Weights of a small GPT-style language model, trained from scratch on English Wikipedia.
Size: 13 layers, MLP 2304 tanh GELU.
Architecture: LayerNorm before each block, learned positions, biases, tied embeddings.
Training: a variant of Adam for these matrices, 857M tokens, 6536 steps.
Each number is 128 + 24 x the weight over the matrix's rms, rounded and kept within 0 to 255. Layers, rows and columns count from 0.

# layer 9 MLP down, 576x2304, rms 0.0182, rows 164-174, columns 1280-1407
[[129 127 149 133 141 176 119 160 104 126 171 131  67 125  92 101 153 173 146 131  99  96 131 123 108 134 108 133 156 154 119  98 127 140  87 136 144 162 127 118 135 163 120 129 130  83 109 124 143 144 137 145 126 156 170 171 119 107  77  98 171 145 100 144 143 126 125 128 160 132 123 123 119 156 120 117  99 119 133 124 130  78 106 102 136 192 120 191 131 136 117 108 114 134 119 139 113 164 124 138 132 136  86 134 134  71 168 138 112 163 106 106 114 154 129 125 146  92 129 141 118 117 154 113 127 160 125 116]
 [159 105 157 143 122 153 148  77 134 158 135 165 145 129 110 135 102 133 169 124 161 104 133 153 134 150  89 125 150  99 104 140 138 109 121 127 136  97  97 139 126 191 134 140 126 156 126 130 131 122 128 113 140 111  98 123 117 146 139 143 141 177 142 116 109 138 144 112 141 116 129 109  91 149 133 125 156 151 179 130 121 120 149 137  97 155 148 138 125 166 163 142 136 146 128 152 118 148 157 129 118  97 124 160 159 116 147 128 156 102 142 139 138 151 119 135 139 122 160  94 114 129 122 118 140 145 108  80]
 [116 123 101 137 135 141 137 101 135 163 108 150 118 165 145 135 143 123 167 135  97 142 125 119 107 117 140 146 123  65 121 106 138 107 127 137 120 108 129 131  95 127 109 119 123 101 130 128 148 142 101 119 133 118 136 117 120 138 110 122 143 122 111 131 112 104 161 138 129 140 145  78 141 115 164 137 127 144 105 162 130  98  85 163 105 109 138 127 174 124 132  78 115 117 135 139 153 100 126 121  85 129 118 163 126 149 150 128 155 136 118 137 183 106 132 141 137  72 113 108 117 144  86 132 172 110 125 147]
 [164 109 145 115 171 154 104 119 123 140  98 127 121 128 171 118 172 148 132 162 139 139 118 156 112 120 157  72 105 157 115 146 132 125 131 114 123 125 104 137 155 131 140 145 135 132  75  91 133 107  81  94 128 107  92  96 118 131 106 155 128 125 135 140 120 116 127 119 161  76 137  96 146 131 157 161 139 151 141 119  93 106 165  99 114 144 119 124 144 109 118 136 108 132 127 102 133  86 133  97 180 129 118 125  76 192 142 112 112  90 127 139 120  93  89 128 112 170 166 159 103 157 137 114  92  96 132 151]
 [ 99 114 138 161 135 128 125 107 119  73 126 106 133 178  94 148 133  93 145  98 101 146 155 151  92 141 163 124 132 102 147 124  97 142 113 151 121 147 120 120 134 102 106 119 103 152 150  99  86 132 132 130 132 136 135 120 126 140 103 116  91  87 135 108 121 127 136 165 129  94 133  97 102 101 141 130 117 126 132 120 139 109 112 150 146 111  87 201 148 160 119 141 143 111 102 114 126 144 132  48 131 111  89 191 118 110 131 133 123 124 149  83 154 106 118 134  99 125 142 123 138 128 164 124 118  85 105 172]
 [154 127 136 144 154  99 138 142 127 137 156 126 125 118 147 136 131 141 167 111 112 147 151 119 117 117 124 136 150 111 135 136 131  94 132 180 137 125 178 126 140 119 130 118 150 120 150 126 137 126 132 115 162 127 111 154 130 140 141 146  78 107 149 120 109 146 136  92 144 113 115 138 131 124 137  68 149 137 111 158 103 135 136 145 121 184 155 147 113 131 131 129 108 126 157 151 166 127 120 165  71 167  92  85 102 157 146 148 125 136 156 116 119 110  99 131 137 168 164 115 182 190 160 112 158  99 122 121]
 [109 143  98 110 144 138 120 118 131 125 147 174 125 144  92 146 133 123  85  94 108 161 138 161 136 110  98 142 131 142 127 138 145 138 161 149 141 133 149 119  90 113 147 111 131 145  91 101  96 118 149  99 144 109 136 132 139  97 144 146 105 130 108 144 111 166 110 111 165 124 105 128 129 136 124 103 112 154 156 146 160 137 157 104 114 119 104  92 156 146 127 136 114 127  87 175 190 115 140  48 108  84 139 116 147 116 106 142 104 170 153 100 136 134 139 130 171  70 144  92 159 123 146  98 123 125 127 117]
 [141 105 110 181 114 143 146  84 145 129  92 156 159 114 105 145 127 113 131 161 138  97 139 129 117 101 138  79  95 140 106 120 125 176  86 140 145 168 143 122 119  68 129  98 103 118 107 117 123 131 143  96 130 158 162 123 140  94 108 150 124 154 130  59  85 155 168  83  94 152 132 159 127 124 159  92  99 176  86  66 159 103  94 101 144 116 108 124 136  99 151 129 158 101 145 143 124 110  94 111 153 150 129 146  89 187 110 125 136 169 137 130 119 139 114 144 127 115 122 117 131 146 141 151 129  99 118 134]
 [102  21 111  58 191 117  87  89 152 144 144 175 178 103 130 109 157 213 144 117 183 161 134 166 137 166 171 166 179 129 111 172  44 134 124 127 107  70 132 180 105  96  94  93 117 129 121 101  80 154 162 112 144 135 183 115 141 147 123 206  94 110  66 154 133  93  94 119 132 113 124  72 132 138 155 157 108 148 137 127 110 176 156 134 145 107 151  41  64 118 104 174 132 155 125 147  96 153 121 176 108  60 152 102 143 128 165 104 132  77 141 100  88 122 180 142 131  73 136 115 180 133  89 125 130 170 146 123]
 [ 71 127 127 130 125 117 114 132 112  96 127 127 132 116 148 131 110 108 120  94 106 108 124  90 108 152 140 161 126 120 112 144  99 104 150 137 133 107 142 122 175 126 148 120 118 142  87 114 149 132  90 134 136 112  73 121  87 150 134 145 133 111 122 121 168 121 140 166 158  63 104 151 117 166 107 112 159 132 129 134  82 105 109 147 116 124  81 123 155 124 138 141 133 129 146  81 135 119 144 142 200 136 119 153 132 119 115 124 172 133 118  99  67 132 146 150 113 105 140 134 125 109 177 110 117  97 139 167]
 [135 120 125 121 154 162 139 123 151 108 157  87 125 163 100 142 123 160 100 125 138 115 162 154 130 151 130 114 131 163 135 154 165 157 140  92 168 159 134 110 135  90 119 113 103 137 111 104  99 143 117 127 127  88 139 157  92 140 149  97  84 207 112 130 110 165 103 108  86 151  71 148 140 134 147  84 136 109 128 132 115 127 122 109 139 127 113 144 150 140 132 131 146 180 116 118 124 123 136 159 141 102 129 116 115 131  82 131 144  91  99 109 128 151 169  90  97 118 157 178 114  88 141 136 116 133 130 125]]